From a checkpoint of a small transformer trained on Wikipedia.
Size: width 512, 8 heads of 64, MLP 1536 GELU, vocabulary 8192, 37.3M parameters.
Each number is 128 + 24 x the weight over its row's rms, rounded and kept within 0 to 255. Layers, rows and columns count from 0. Numbers have three digits each. The size before them is the row's rms in percent of the matrix's.

# layer 2 attention value, 512x512, rms 0.0335, rows 271-319, columns 256-383
099:138164107114120119142115147102135098137139127184100098097139116142133155105146166112117148063121094187121156110077118094140138117176127143100065116087131124140151134139101152142132134104130136096161128144129148137109130133144149105128146076174104110141123134149159113112154170144129158112128094108053148147122121150131147094124155147147137140118128118085171175135184125122179124130121
103:122110137123127119135130130123079130148130115123164132156119156114168127116113176145141114098127163126135116104157100155119142142060143114125100133131131108165116111128142131148108154100120142123165148136131164161105130119128113127119098097146126143167155144143155152128165121133111120115056146119093140131152144114133144122102115125152144141161082176102177103134135166137134098192134
109:144119106138056131147126140135088129120157170105136181102111126128151091117161160162149140162173209149131135164124143125134113103130103099110113131072117083151131132094117082128121138179137132181142119132110129095093104096151117132108153171083153131091123115131120138173133118091124154103117128111130157102145109105147098112145157086146148102127133153126130145095114133151160093163122
103:119092144166159149107096135122116142138124082113121141117124173125105130124122154135118155128147174136118138137110163118109141120109128102132123103149122110133093109122130131053120079074137094107086118157120128123113094128147129115116131107124171156162132163122111113123147110120134131117116173147168085110195159119141132132132119126173114155085097166118166129147130156104179168124161
098:134110108110112075155143149165141166116115090162102149115171131166105132116086138160113110177125121094167100125102119163136151119101150122121183156111134147052144152095155119107187175148131104070108132095113144129098132128106117155115114115134134144146107119131133126096109118105093114152089111159147117132104135121129125150173152133103121162145132113131088141085122139135150137139129
107:126151131120154144120098089094108114087086098138130161108136143104155086132158089146125128138147092092122125115144110137105105139116109112125120117138125138149116099084135120111136154078098117120129123099101129173123089148142145106114126126115141117158137116142149100114116138147145120109120124127113154164086158174128106178145098101141126118112131100156143164155102116166120099167145
102:159154127179133108114166022209138141115164128145133161135121139118152172140120120160136110166125148095133076149142106153147093126104166117115126116116156092095121164147145113133086133109127131112136130087126085146112129081163147170167134093140130125052146094154107116112109098136094135138105101121127111153142103160115131108142161140097109128134156191161124128163128095131127142134134
102:097134089116098088131149119132122166092113120110131132110108150110102169119131137122095133110128123135149132095122103143112111124120128154086144144124129108129133162076117139080119147149068147176141122147121113134137105113134120130149114137126140110159134156144098105138131126121183127106098137140090116099113135163129113104112154150134136176084160077134119113163136149128120146136123
105:141106106130109146131090105133112147145111122160141156127133135173106146131113181112099142111152140157146142117134084135149143104155075078157176149142176119108163103111094093139102138111155132155103133135151163120112122118121122140158076174136147106162111081106108130095140121103140162096130133113099092101118115141130161110115148141111124123144112142136115140106102141133113123133133
099:099129114154098111139147176118140131132139148088152153158148083125167145146117144106122103096077147128150155085103100136113097172099144126110100108137153125143134139161158108159112153117142141124154121181137114163123132091085107123122184155163125103088125154137144105141124131113134158110150114176112146114138131165126127135167148149137125100141137148099084136122130121107132143129156
096:131091113105114133152152142122113124122143181132124118117140100191135112120119133105117162146111142135087128115139132133126158102132145127106152168096127140147171126109104097147138106144120126123103119139129104130122137187098110073094077115118121127129160114147142100115142119148132144155137182148105117121153135100124079133112100138133160120131123135135151152138139107131099181174118
112:144112078152132160113122080107141115131138130153135169152131152154139147111096163122110129123114143118097136166071115165092148130130088154114083091154149168182115133127135093182142103099079139146128141097096091131131111161093109154113139116135150133089099156128150158113132114142137127084113160125114112063137141106124060089084118127135106123116109153144110138133112057134137124150143
104:164157098118126115155136118126152148136109144088085107100112131107136125131129103141171121089152172092146164089114112142146090122148115093093116166121099136138116139155159116134131138160140165140131155113091144143088112113152109098146093156093143086119125135153117159163147118166136107133099125083116151118113107127099179127129134119137118099142114144134156132130131153086162096149142
099:133104156103152110115105110143157127132132108133114154152145150151094141128165112133151072158134123150111080138170120127145106115141089081128163125146174180108103145112119154093110061197119139132130093113100098106165103128103103111152153156097094115140107105119111109134123095174162132124146155134146164067167137117153084134112122125152135136157131113100104170137144122105117131100056
099:166173155130174092115107145121116133179152147106104118117150135114185115157173110133115149156173140123124090126099114120103128126110136114155116102101087120154108121131105113138114149144053133113088151106104124087124130153127119140129142128136098107122088167156103096130135128099169148118132190104178108106143178130091101147085123110105110139142129129097091126180193113136131134140127
099:135128155114142168154085104111118093081144112128168108094146175152107115145165109139109133168138143133124142141110167122138106138098145098145104118139103094072165159129145146115131099125126140139135149140130105118192143116111134113107104102142113166137124120112159132142140149151172120135111146102172111091162151121123106139146135174113143111159150150126156095115110099139154098137120
103:137076114118158090137183097104106174118149125157150142137106092131138104174137147146131151100157163130103143164125102098145094112153143116110153129140111109110125117124102095130143121110102135152145145132161117142155168096137132128124119137115118111170103141144139129119118090141117144141111148106138118113127123113125158117082127151132135099199134130170140142125165090149163129144131
103:117121134141156132132130114089123130151134130153148106149144127148148138124145112100123135091135116139129127142125148132122098103114136109132156172180103113141127204141109133126130105129123102129087123098121113134110134161131134142152124128117126137117106159162139165159110093082197089128050111129124083133168137166128123129167110131160123146127169150174137138135090114136168125119077
102:156147127109085135117124119154142132096121120121100118129096099117128103118109143154114182118091143122106111159188136094141159112116108109141151177135126097108130124128143136083153129103136130121114093082144144107086131157122125076160161122097097155103132103156139147120116122113166129102106114102110118127169138092109120138081102090152129155088163158147137113124135082167096125121157
100:095149142113140165187148095146084125103130153133117112111094139109135090108140148128119148130150121131109110114136151097138139131081092112113141104104139104114152146177134130100107133125140085101071136147137120129117151106111179112078101139113118110122083099112137095142146122146149113138146126108148213090105120135089154121056124132142111144107100088145144128123096126142127144124113
101:127153111107070120112106145100083119128115116169158147134136117145121124133107144115146148135148119132152132118184161131138111129121143135134114134174105132119133097127102141163146127167112181131162098116160135141085086092187107193111076079097141122127108150149118122120124133122132194116126108151151121107110118101173140119120115120130131135131102154121134176101124120086090106148139
102:145132108137148127116128109117135103115146112102160137147106096117116140106083173112118092136149134157102079103143134100137116176125133138116131138157118098149141100156119104145121124135168101132135134125109154164133128144175131131129184147099144106130122122110134121159113098092129138126171100148143142147091075129133086158102141138128122088082124117147135134097112164110123142124128
099:128159139155101127151101140108081110144159120123126123110128049143096128164169148162133107155108133116101071143085117102121125100126148116142175121122107130119109088159143105128136129135120146109101160091124168135148149131130119127147146169119118166133116130140161117133129113159116118093110134143150139164127137113139158149131111109095125122120129142125148138102128123120134128119140
098:152123112151137127128129090113109135131116134153161127127121116131120140128157107117107108168132135158156106125138095100123099118169069160133144140123153120135153124162164142102133125143171173160127140122121127117130141125111143091113093137149115102092103118101112139096115135104096123130120134161111084173152138103123143131142123122109139121106111126186129168110133123157134120162113
100:115130110110148160136150106140130112091091120168134133111156138157169103119099154125170126114161093146101137091168131112147161143120149131123107109096099154154113166123165156099126083093125126108147089111154147125096117114136116137125154051122111123138135142174119116160114159125097143102096105127113159100074122119141165083128127145137119165166165078107104162095121190117146120104132
102:129158128100106165124120070152149129118171158146125165105136157114112089123132122120134078162144120133124111066149098141102122153126135131135122102073122129097129106140111120122157116142163114162103141136120132174172126115158097099096162154080094156173123122106153116097138125130157142089144106104146087129109146121121138120112148153135175130122112098155141119155129097178131135119124
096:114115128096121121121133123107096094110124061109149128099144099138095151119157133158138119089127125102096111162108121117115183121078122147097138156086119092135129098113135155119154109112135097155169127132118126130135146123095104122127112107160107168123084141156128143083092138126142126161087108136104134119151159126161095106153065139138152148146144125140109108142112139134102093166094
108:110161135113181094109163118124136147134127137133119135142107145102125128127122113160122097106114124132158123109114151154147100133124148170143146106108172110161152132115144119129163140110158109131136115119167133170102121151127133113129122147149109128120109145109101166125090135105090133120160106132109170090124126176153125216139131134124147168121163137103108094143119117178091123102091
100:120122125126114126109100123103097131144126100093164129142088123082094100140101145118171143132129132142156108125079106136125139108108135117144145116158130105130144123139120092125088118157126116111111153092090089089151141084128138131098136118102139173147148151144069133139152086147129130106106168122128139137144086116125184094123086116094122133161125116116116137084137195153151128104133
099:110084102135116128124135157108147135134098176131119146127148133093136131119180094136126137152111113149107072132135116122135144149140123146166138166133133112104117186089097169107114122121109142105117162134156143096112130103114165123107119112155103109161135135119138123121139099166102148160148110156140210092127082122076129121137147143113107098129141097121155141103127131133128149101146
100:110138110110115120142141099134166124136110150150136098158109093143164158136152118132103132130114116128122106171107107093146140108088132105144064132149130162149124154121095123162116137164156162122155139123136108136134119145149133128130099095130140139105132126135091110142112138163129184072165140113141183143123123102102173164124141179096113153112140095109116104171100137123126134108118
100:109151118129063137139129137107161135150137104146118109138101112107149175113166153095133132123173161133143138105118129091110153103162128129118081156138114162105097136135138110068110121143157115123177119109116082153136122115098133113150158125121125101144125168166157139096126100128106163119109133129145120134124123124178149143105139161123145176159113113107111126104109148143159144128151
102:179122121106174121112152199156054143113141160150124167139108135128156136118117094151138124110137151131138135097124137077111091112148134143121135142089144139125143136125088094119147097106113105130188088141116100138139138103125089108132120154129119150108150109127125130149137123112105090153117127119143136129107123128146171098137106154135114130130182130130169153131143137119116117112121
099:142101134101116120133152112109108161113088088071168139119151153132125082126156169139154098105141128152101127172103149102112113118109138142139126134153142176153120130099142120137097102115129115138125117111088132135130145095103138133146126128117104116096088105125149093151109096146111116126167118146179080170142123142133138152148172116128089167078117169107095076141148138101116158175137
097:089134130123148175139112133115164097115123127118149126100124109157136144110144130115144134126149153143148149122160172098130149161095124144119101112134138107093161153105141175120121072162117119080117115098133125135127106123163131151117112114121130132136142144178149172115138105153115169109160146130103124097132157092106138137153151138131078146157160062068115066113096159149135135096153
102:125127147113136137124111128146105109134138091127090191131132128154138123130149122167157126100117109146099115117141127153142137117100081120120136145077152097113144098132140113177141151145182087155137109109128094109151128164125102096101117131112118114082138134153094143137114155115126173109127152149143107160121167120140114092129129136102147138103161126149156105174136153082157146150090
094:132088117150149120132090155109107088080155148159135130089096137095140106153110131139112120090109152126151139127101118171138134105143108144104123155141110122103137169148152128138125121143141090128096138078096146137072189135139097109143151098135156103111152140115190116127164108111111108133110140131102126114110139126089126146099150120110124133159106167125102114078139082168104113125165
097:155141111093149236117124130136141104129080164125133130099092087078133132164141166130113137110149133141107092127134119123098142123139126153101120108089147148132183119106114141081144100158129108108097112155139096126087116139089101115168107151109136117166136190082080154135140174144115139133143113177123159113147146159148166149106095102121111127176131126163110117131138150079155111131110
109:135112134089116117127120148167118154123124159155121168150116123113163126116124146135103132118157141140160128080122069070140119153146132165096135173063091153146103156143126181115137196139133147124132140143132154141131140144124118120156112071138093125162164128126132146129153139099166136112145127161156181135115149116175148093105148118133120139127133120115106165174114106107148158135130
102:134162113135186063113131154105145099129151115094129089094159115119133137157154135164102142127155106135123078156125164094105097156096125141125149142141123155110118128118084139118146138135130107131135138135148169174103170121166071127124141119106131145140163113117160105102155134205109143108116134105141151126151119143136164133119133118146106125131080140084139170097109141172093105133107
096:099110100122154093142105090134131145154118140171131097117145169120098096143126103128128163152147152095115087151134081138162136145121145152125138101148114163121100073129144141105143111167117128126084113106087140107137105168114180124155154158128133152131150148162129110104122129123142115126135110125137118124122133094086096097129125098114131107140094137155127128153114110125096141143148
103:107154110143123156132119124096106145159151177135125128122170127129161096105135100111139104147119180076109127113129155139114131138123117109100115112163160150158148097165129136152140156181110171125101122142121124104124124090119106131112135106109154131062096136174057119137113113133151102092135120096156107162114119143079142169119109121102162160132127164130169108142123142120145092098120
100:160082134128136134112121160157147126158124120145134099129145151130103135156118129121123157147122155096090163123133127143140162131130125149159133132152134134119108111106143120137106206134165126102146129107133162065135164149106126154168120148133123135145133093158058110100136122140114131140115124146114107159155136169110135103139147134126159114159141128143115124112123146146139110147123
105:149104144159155165122099112159139145105128140097131118148126125131054121089148110134112088161163152174096108152093099140126094137123167133140155134143147117108112136123132120154118187152159170120134117188100125134136156136171138078087121203109141116112143163109088106134161122127156207132110078111121065130146105129138135118147126138128091134128144110126139143131116121092104112151133
099:122129125126112153119153097147143129155136151142116156146140113117080157121132110145108114111147180119145108193169115133117128160125133111131080117149099055123149063144107073158108184143122124115115088129135133129126114076135106140115125107147132109148107131142153099103102135086081133112143129135101128130144146139166123111145146140096128131130120137127132117116126136175117106136121
098:134119131127155132133129083134152138133152162063069124170083115168118119118165124138133110083135165129133160065131108086146084136127144124138089167140106130145117085074100109154163068142106139134127107157100100155110115165089133142094119148130094095154142117144107142128178082128107126123148122120083102155129145125117135112105107145145167132123141128120155127138127191121141112137138
106:127117141126151118137145118155154121137155141122095142160150107117137139093162120095109106114165125130179172108117081119086119132134111148162091104114111134118109088147103121129113112109119116119145128121170173132102120125178136112130103047109115109146146139133127088141139070094111163137139177136139166146104102107172183112133159114122137157119119120125109170113174121163108085142136
098:140095144110108110094130113116153113106120142096144130127145126162190107162133109136130152131174084142101134117138136093122114096136088155128160100121121093104108148127111126123083116104144114148145128102147129120128110127150085140104118129113124178110125120191143142107207108136156106138124112152136119135123110112137146146148137143095159124121152112110120116127155171126160091139095
103:122110130117130105121115128106164116089147131130124131097172138077082109152108146137150154090136145107111138113109099143119133126157122133147131148143155153103132136129154167199148142107103130132107130108062128122098080134158122123148128132129146132106119150157084140124152120107106137113091141128147066122109121153134130068120120109166103135113113097127131155160134075140127146121174
# layer 2 attention output (transposed), 512x512, rms 0.055, rows 271-319, columns 256-383
088:121092163119074173138146112147151131098147163083118133160105154135131109133171112141152129136107146122140162154090138190156086150133131143120141112175112144090119128117101134091120119111140129114116122106100121148152138176127090155159149147123171147125155148128120148138101097122078105125088145174132142099115112101118110166116111109166124152119138139128135131128155075183113097121153
095:109095149153154161143139103134198161125111134179135111103106153126151114164139120115124115164131140136173088108166138093137137092163148135137135146123185141100148114118131116120184140132103114150111124131119145099116187099137160164139128150155124117163117116136117131139151078107156092138088096158150149119151124091124094103069124165115112165112177123108116136111144060134170154101138
102:099116142124164118093120079128139121133116094138107105152170105119136191124103151095127124160125122143149116117186103142116176099132155119129191115133136095106077124127156163120175134130122131099145122144137123123169165152143144137106129146115155133171140130098103128085127174133154121139149114104149114157104137140161121161123114121113107182115121132105110138151115136092116168106133
099:144087152112147120167157112128103142114166203132116139132157115134104166078101147114144100119155110177113126080104103144169062160139125130127117095118112162079162128139138128118152151160043118130143151097092111129098153116095136120156131154147102131133135155141125099149101083124153101132128129108101149153121094101107173138125115153107126120159120128129122136162116178131132132132142
096:112137159140101154167087141097120114144091121148134146146084115101124088145173091148120140062120133138143145134088173131120121138134103124147119168114181136181155121166100120104088105085118184141117159154129148156093118154127097098166126115143097131114135154156139149157132164125156105152141148131099065133155161127144110150130106139128114114097108110142141149123117151128107119134105
099:147162089137113122132148103139156114143111149137105126139125144120170160178141092129107120203159147097122141128141125130126115147139120141106085153127117141097133197146122141131130145158145101089097176148121126090124118163072124177143143136145133117139126106125116141117134145091158164146128168138112114114142114085098103107120116118115142145111159159099158103134154125138122142114111
097:124063101156144139104106159104136149082100159121145107087104136168164119101134111130151131138157082139129142161113157101101137158154119134132134136119114137139134096119092130123109126119141156165105096076129121138122127136137090124088166150107148149176131121131143130172113197143128149122140106118102095151177150119138112135123133110125111128133121110138125160142125101154114063149112
091:110160103103127155114164138144092115153169156127121140129140128160096096122137127160134104149096129124098130155157159077127159135134137134138144115102145112149129081109138167154119129143147132096109169131105130114078139142161136116166107117145098175099127139095132178155100128097068142105139105157107119116167141087126181140082142091138137145118158152120128123144109169127135080162139
104:137152116105154117111163191150109125123121164122157095146117137119111150103139116140135181109120111123119118126117127156144145176160141091109147101113081101124111111128172143139116120168122120145142158136107090152144155157156159104143175129123099162102113193148128121142127185158149117132131112137105133137171134156132122120108156109139094063143108117089124144203147118111084124138117
090:150092156125129131140166089125134093164116131174086105109113178106114126082109114085154133126122118144100114175151156103162116090125128109133166167137094115090151088134113117124167106165124114136115096109157117156151103144149151107144100098083127116136136095139126136110127138100105099144071158125198133134141125081177084083116166146109123162118154102124102115071122078149113127134129
087:145133126143167153090119098138125134118110092144113129114106134104112141142153130154085131057141128147109112114120144120074130151164146133153165101144147136099102108155162088113124169097097106130141151113133114118155144152144159173166150103147100112108125159134138132133114162113140136121155158144128126172143115133180154125139177136114114165123120111095108121146119043104134133116172
104:087170143123118124144093130122102126135128137170110133110123103118061151127133113165120117112170076089129112106143096149109107134106174099072114126105139128117108137149140151089103146171076129123128113131165150102131145080115132132142111078086129103155111138167078108147112149120127123175150114123113131137151132128111114115159122097140144089168117124129152161120127128114103077153155
097:106098104154125110104148111134131117130143096154156145098146128150107122131139134128111075173094101117087107180142121075112109112070138143141181130110130098105129139126107158121113137135118095143149131076129118161134151086119138130112150133174104130139175099093120112093106168115117096167155079135141111174121143127157079149141112159151138170129153125135103144133097080213134119128186
093:135114134154147148150133144092100137122130152144093114124164114125173141136148163120078104103128128121115163114109129141087094104111132125138124117132064140168175082163130150143142148095111126126150164180156112139154101126119155108076093179122139130150153094133116106150114113167142152145140121117159129128105088123135143129119168112103143152096127131131150110060097183103147106161182
097:064117123148138145139174094130111108133112109118167118116143102168121186088114187117147133162171155109097179146168108148106145153116139094136093126118178135106171174130136124140137112131138135121155115101111117154124101114101098157120127126124105129115150114130131083117157115147097091129168169128090110128143114099143140111163089160147098118088103138131150142087105142081114095143107
094:139102132188110077130142166134089116138162142122153106127117096132178121117102105108134164088140156087129111117112127163136119130142137127175125117109159135153144136143146071108100173088107098164101155121114109141119132108146135175123119147113136112124100149127061120129121117124073131147196124115103122127155114125123146114112151093153177104104118103148103132110142101096105138109131
094:103117094131128153101108140123116133138144132129114116118109143176127155145122121126121048126122116156134111133101103161106147092117134159139104133157113111111131133140089148133113136144126173110126125108109133160130127185109096116129152133111185157126137131138104157144129181133138103163156127076100148127140109118124152110163110186139096154099135166082126062125158125131110100110105
094:160143100153077103109124153102131125121126137078126143128135093078107116140135161126170139133114105150114139133099158119159129139128155144104133110128160181142067103148084140137093176079117179133139120131156118129136119148134129125116105147156119094132116109119092139134142082169079127131140128139126156086120152135093128125125136088167170126182112131096172065128134174081150104138169
099:109147144106114119137102127115114098146090143102125167140169163131112125147145113095129124122154145150150152101131147162147171132133136120128147090129139145115083146118122137128155096131111130155144136127161135124130160112118129174120107122133145120083084132108142104136130127127145114120162155116108086112143138125126145180177129107149118092152129098119162137152104168121124123117168
091:119172150138086139135143152143162136175121140118147156125181146140096096122170066145157092147119125135105176150160164127133116148163118115098126107130149153115164159138165137100143109107126109154141142115129172157114115127131133125151151100125086104129156123148137156096104120093107128113119125122111093130140086161120100148191150138163097157091122148102131103124106209122144134117150
089:088067164139140120170132103172176127127135104102102158172153139142106148129128139114129142204111102142144122161097126155148097119135114131159152115092177122149096084138099142132169152088115083159124154090119118090140138127120123105104147160120140140172140142154137133122143130172150109087110103117153116134090130172131119136139118114126137105102091086094136134150121146122132115162100
093:100102164153076139164087095143116102151113126136068098090132122133161134149151146145122168148167145100163106071112182128151132107105140170153144108164113123127136121133121126149132154143142127139116150104155154126125106122108103120147125124140067162128138133165113105156152133162141120108082127131128126122105132121141144128114161130136126148089153129130119147147113117108127140136132
091:134160146075142101146072116137134112123113178107134123198132132132088108118094145146132137096170080138122153113159130173184105116117124125124106127145106110101146152128128136152149118123123150106133138160088069134126119140126068099097102122145126128127129158096152151129088102135179132126129154116093130093084127143144110150079142130151111075084089123139120116071123090124122129144130
091:110117134123159109115124120155131140125122120111139106133126141103165156111135130155095151075119109115203123139175132140100156169135189141141146119105153147126180147129119100147120112136106106107130130130147107124126152160111154132150133144120139166131112127117141108159139199145140148150120106087138122152141127098113123143103132133154103136126127131080143119142157118102104097122125
094:120192185155091096107127120149124131146119138131117118143082146146134088127177056131117119156104164103138109153109134165139097135099118118132151127162193125118124103177093098101128147127144143101133126127119167128131141108149107112120096126128095098140105110123157166138110086108160147170085131165156114109116108086114107117138104126155150195099120099137127128145124114144123139152132
094:131081138132145114148122173101164123096135109135143138098105124156134137127112138087096137087147104100145090126070127159127141129109114134139130115173136084096108158119144134170091121152126100113148110105113125139122153114147151132140092100152151106103099119155168131189126171135145129108112137135142114131153113142121092150128098114034144139137148114100137111090131054104136128140150
087:159145149125118128135119097137150177116124172124144146181122129116125130086129124103120076136105104132139167145121122159167101150159145140163060108154137177110160140154113092094170150159077116131146124072114101114134130121128142110131086166103109128118107138084091153147131186138134097102131124131164108138160083138104174150091118085135111115126152147138187178135172130131141096119122
102:131157108076108176159091107106121136138104131098131106111133158154092099106139126104101148114117128141095155102141165130124119128159142116105120146121092128078077174130118140119152130148114155126087173114131165117135153152097099155140170098079131158128113097112142093089135104164136164107129138123140086114137124102154139097131140106126112117100093088173162142137140178111156112171174
089:159137078077108142090125144140143133170073164101112128150132124136063127151123162119126125100110103116100139119155085140140099145148110103142129112120124125095119108090107184073147132154088141111124132122147099156101158117191146142141156133156107140163119129093141108134097130188131145166105065122121125147106162131180114149138180094146148162131167173136115127136125161118117119143101
093:187133186147146126135159139145112146100174103111146139097130151118145133126128169128145158103123131105180099121094094106130136126126136120117123126125155120136146095157178141119160107089184166103119123109089125148125151159191136153127096133149082148101163143141100116130059146144174123119146119122100095109126135133173198100116074137175153161139107143096145133076141161113131177118092
093:070100121145122099110107164093122117101156157120144149148115164167088129143110169127176116148120105106082119141125134189104121110131116130116130155153154114133113156131132095134158086113148102138103098122133134119120156150138137160139117110123141101170102157137111140107146161125133136147115158141110098121103129128094122123119114092124113135185102123101102157120172160158121126128138
088:083123139100121124154141105133065140125110156110094142120104169133107081179135113124087144113116123149127134109117123118077124155101102149120157115086155106139169109155127140138125147181129148118129168137130176103142141108129103190115148121115140141136135125156146151105141116126130087105113153105138135120121103091114111123119140125097127111079147111118174090146123139179099160114167
091:132114099123099093113121091097167144111119155118159112099112132143119141129106137135136090142128146113187177112133074123171128079136132142131138104098138137113156137119134153117135143140143122147103135130143108100116139124116130121112134124093137102109122157108149132126122166127103124118128094120126147168147129135164095146115090122151123164160127150131099097136085084156159139141124
092:133141120130169114133102131117084096154126142140063109133164092119140170125154094104103115109103102137130140119130120116104083171102146104138088106132136091095107134158095145146153153100136114088144139145198108118144139120130142147111143176117150105153159116098113133122135137105152154157093114109125142114154123130112132100101140139117116126191106114175147138113092106146128143124129
089:147154141161119146105148131180105139122087122130135106116164170137117128115159144149110145133135132132079149108138121081131100148165095076113116134115136162167111144174120126141118168118149124122143106122150136116102111110133102126131065130135082120086092143125153060154136107099140122083124141147154165095106102149130137131115130147152132161129102105160146095171141166137124107149144
101:114097125123132166150141093164115119113093149122124087098117121097112169138173161170128124136115167131107149135159114093079116109112166152139108127159127117102127148096086134107093106139110111109140120112156135124165110114100140141142129155116147143148108099143138129082151110109137123154142139119129132158107113129126120111117107161154085171104101179112105124140140114186107154083156
085:132105120113108132118135122157155128159109104134153142161133148143134135143143120124125100137096089144103113126133167128113128180148096087123145128086124127155075115098119095135122150112095154161156132153131093112144112151124152152155105135111155153127131133059133113168109218138107146143132116119188109139156122158099137135180130118134158132121142133114150126151153103133163103127102
093:172161122140127075152151140130119162081154124156158137152166141150094179109115116119109096140148136147130092136132142062122155135154155104152118101148082095130109119124154122190107119111144149106131133098121102169160122087118150125110126088136149126138138118148091089148145102111118098159188117061128128094151102104137088128108126107136118114095134116108117120108144132161122165098151
098:146162138116078146129169133136141138112094105132111140135112111148129122155138123133103090156129166140103086146127174115131096117112067099125149155153147131123134120171157111112143105145187175136105140123109143125120120165136075094127152134142119141110138158153181119136133119092112147069127155125123151137119150112099111133121135130140143134122143148143131091166111117155114124103136
087:133104131118076159140136140142133149104124126135137126139147114129162128070111092122131122134142096130115105145119132149141119167158057111136122166139124095151132136140173120133143125100159139133146139128157118056108103131133122112136126175116129114123109137137127116116121143060150136132115120142099161136101090127156098142139161169121132116106118129166128126102117144109147127160145
091:170105180123117135107132158174115129110148096104124116124080156109150170171151140131137127124107094140146106121103156128127105109131110075145123129099158104148131134114123101168135133141137124103120132110128180153149172123148086110102130128155144082108130140120144152140082109144141140151100158113153104130075138161114180137153110153111165164113158085127154100124138200136121150137132
091:136157117122123115111121163123087067145119093157109106127144103132108108185121144134092134080120110114127143174125107133153107098086099088139119127105138122156090150140102110146134109095126107126134122136143164132126148117132125114114090139166137154150118116100114144117152138161116161166091135082102107123134131138150156140130102163125134060113116147142099125092129111071145102135141
091:105115125130166153149143151097087150147119143131114146141103105100159136138073123139135098105125078133133094119122171107124147120152158129142130139099147099136148166131143099142111091108124155138112182119120121168107134131120144124122159115130105125093106139147148119137164154138169126128161068103082077118112145078130146107126108144138097153080144141110157124161134118119114132104100
096:108105126121138104152105169093144103148112158115109114109181107107132112121130177101131190100109113124113148087146135145116155118145136184101111110102117135090142172114134167137131089146084108106160129096138169134084114111106140157168125089141119117133131125149151069122090208132124118123158158157118144109101151142144140158125157145147122095157111120131141137136105113112093127125093
086:098125093157147108089154134168154104130135112146116090153155135118148092120108145102163115136104086153154126103091148125112123102160156119096155152136101159128105140134141133129118111144125088142159136152093151131133172136076119113122147174115071167100158095104134140112133154131157153124109139126159116136144138158120111158098129073135122104159099120120129122153112111132129140159149
096:106169125100140114119157137143123139131075103177126108077122137157128115104127115167093144172088154096122096131127113141134147115136122140152161090098128088139082107129154127166170161139131128143128128138128119136141150109164084083136126128097116115154116094081104136084117133153128177095120120148163162117163179116109139154126107105124111115137103084140144148140125043117160148136107
097:129132142132120138098109160120139142135116132107134132139090141130147130167092113129127151190083119161151087131109144138158152067155095134090146154114159136105149157090133115157140150126153112147083151111081146124118145114145092144128195166103138166123155075125133136148097092135143126146099117120106125128093134136151097102136122121120074125127113121111115088139101134181175161163095
093:090133120135120135144183108107092137107117108161083144154100143163112189103149137099109073157102131159150112142161108160131156130103141134137122104126132148138184067128126126108143108124095083159161120087138118114127128109080163101122109156150133090161155112107113153123067062142106162147124084088134152073115101135115100117088121107142085140173117134149135139134116109114110140130142
105:148147114134117152138111135127137115136120128155122166139095110181100180110143141088136101154145127156150123128124112149148101155099148155138129136147076190151119103112126120050110103160148140107134138131113173151129138137120178109140166110169104143171140178132208129155126175127101125142129110147139127109154142139111091159139116147162140095144125155088129130124099140105123114130100
# layer 2 attention query, 512x512, rms 0.0438, rows 320-325, columns 256-383
087:107155111098097136109111124094128131104145114096134121109137080141096110137071166112134111169097168122105098154143160132166128134160124117116112138155113101124117132104131134127142176107148130088118105120138133154134154125186135113134115134155160134129132123135111097138138071113100140115146141152107132105144115133134091142113103106114114162124141098150153155117164135146132125093096
071:109091124141172141151143109146166139136134139159129136124117146103139137171114097152151144119142110147142105092096088118126118114084117087153128110110159158125145097109129161166119112111130132125122131100122115129103115144054140118095140139097111130164105184134120147141077183120130095138092159125142097146130150122098148153143131123145131121108131142121120108156124116153158145173127
090:111098113078153155066107134135130101162140123110116157135094105090053110144122147115098128153118193121108154113102140127120102159125100149107146175152110147124107112169144106104167184098104101154134138155142148163121117102159112125146075114125128096137130148150143151142137121094173159097116132136099131106142096101125112098075148111154120143157127111121146156105126082144131142108155
090:143104116148117145115140143134101131152117135119099179142138129153090121119130174128162095142124128133113119152090115147146138147141106144156150129170136127158166127102098091155141133096108109137116111117091130141132181138143100120116103120152073091110120139122150144117163130127134098136147137150110142072120098125116125099063128133166157133178119157094163148108106135125160126105147
081:106151131092136139087159154159140144084131096121106167098119155111149125122121147110172107152097085131108137141102185101148122126110116104131176173183112171121123161142084153135136132080133110093122133105142118117119125110119139110134129099142086106126061143114127160134135140121160089143127117104138115141138114110120107136096163112106138114131130066118125156148166129163171117111104
095:157123112126162116137156164158128112127103095075138065091142107110179142151128094145141132131116067158109175122111083131122159124094128099098091137100132099090120122141132115133135138095125101142167147167112146144124116155116100134168155143125098143110106129129139112131114140140144131135114106116111132120107129153108133143121130181152100129143141147164131091152130142087103171177131
# layer 2 attention key, 512x512, rms 0.0443, rows 320-324, columns 256-383
097:110132140116092126145097127173141148117168123180124119156127127111140126119145126134106145117127152141155170147146115206099136122134142135106163121099146115118130149186124089179129153105134132135131138127098110145141099125102142144105125117106122112145121170113094140135135176114134124117111130133137097137109121146092153101155133114135125073126123122110135122161133110133152140152134
106:148136096143081121177117090168129129127087092172129111126173129126176157134145137189121158098103056133093144134126134172128122073115150113128152130121141091102089126141127134109137118207130134133194140143123101106106144124118083129174126096102125117154110139157139121114116172153127115142125075100143140173134129152130137138084141146125159149137111175148106141090076144119164106154118
094:117177098123136113183114148108122152110092167116130103136170144147126141138148123139168137122114102139132136129085116126098151095148149089186097097171153131162174078097164121107149173104122124090103099121135094121121131147147121127138113128138125104152129152129117139133094122139080128141162155132136146098134160143128110124149133082122147135107150100158113080169161129146107125126093
102:145122156139105138135148190127141137091121163087155150112108124144150170116155109143160135138122102108121122134125136129154125120133156107174094116153110137173113080150108161132137191105154171130095126103173147148103143091107132134131139146134096107116144092102088110143133100125117113115132147087129097108133071120132143193142106133116121164102132152172101107127155109172129107127122
096:116118141128144091102166106169060147121128087111085114145175154125125133118113116141114139108098095110124123139183144125151142118150112121110165139109133092087095123076119098181162082160158114103109090158116129114144155140094131086104123114134123145095125185141082116145119186145115128090107178133131105127077138124120140134164130164097108143110105181096134105115158106145127141110141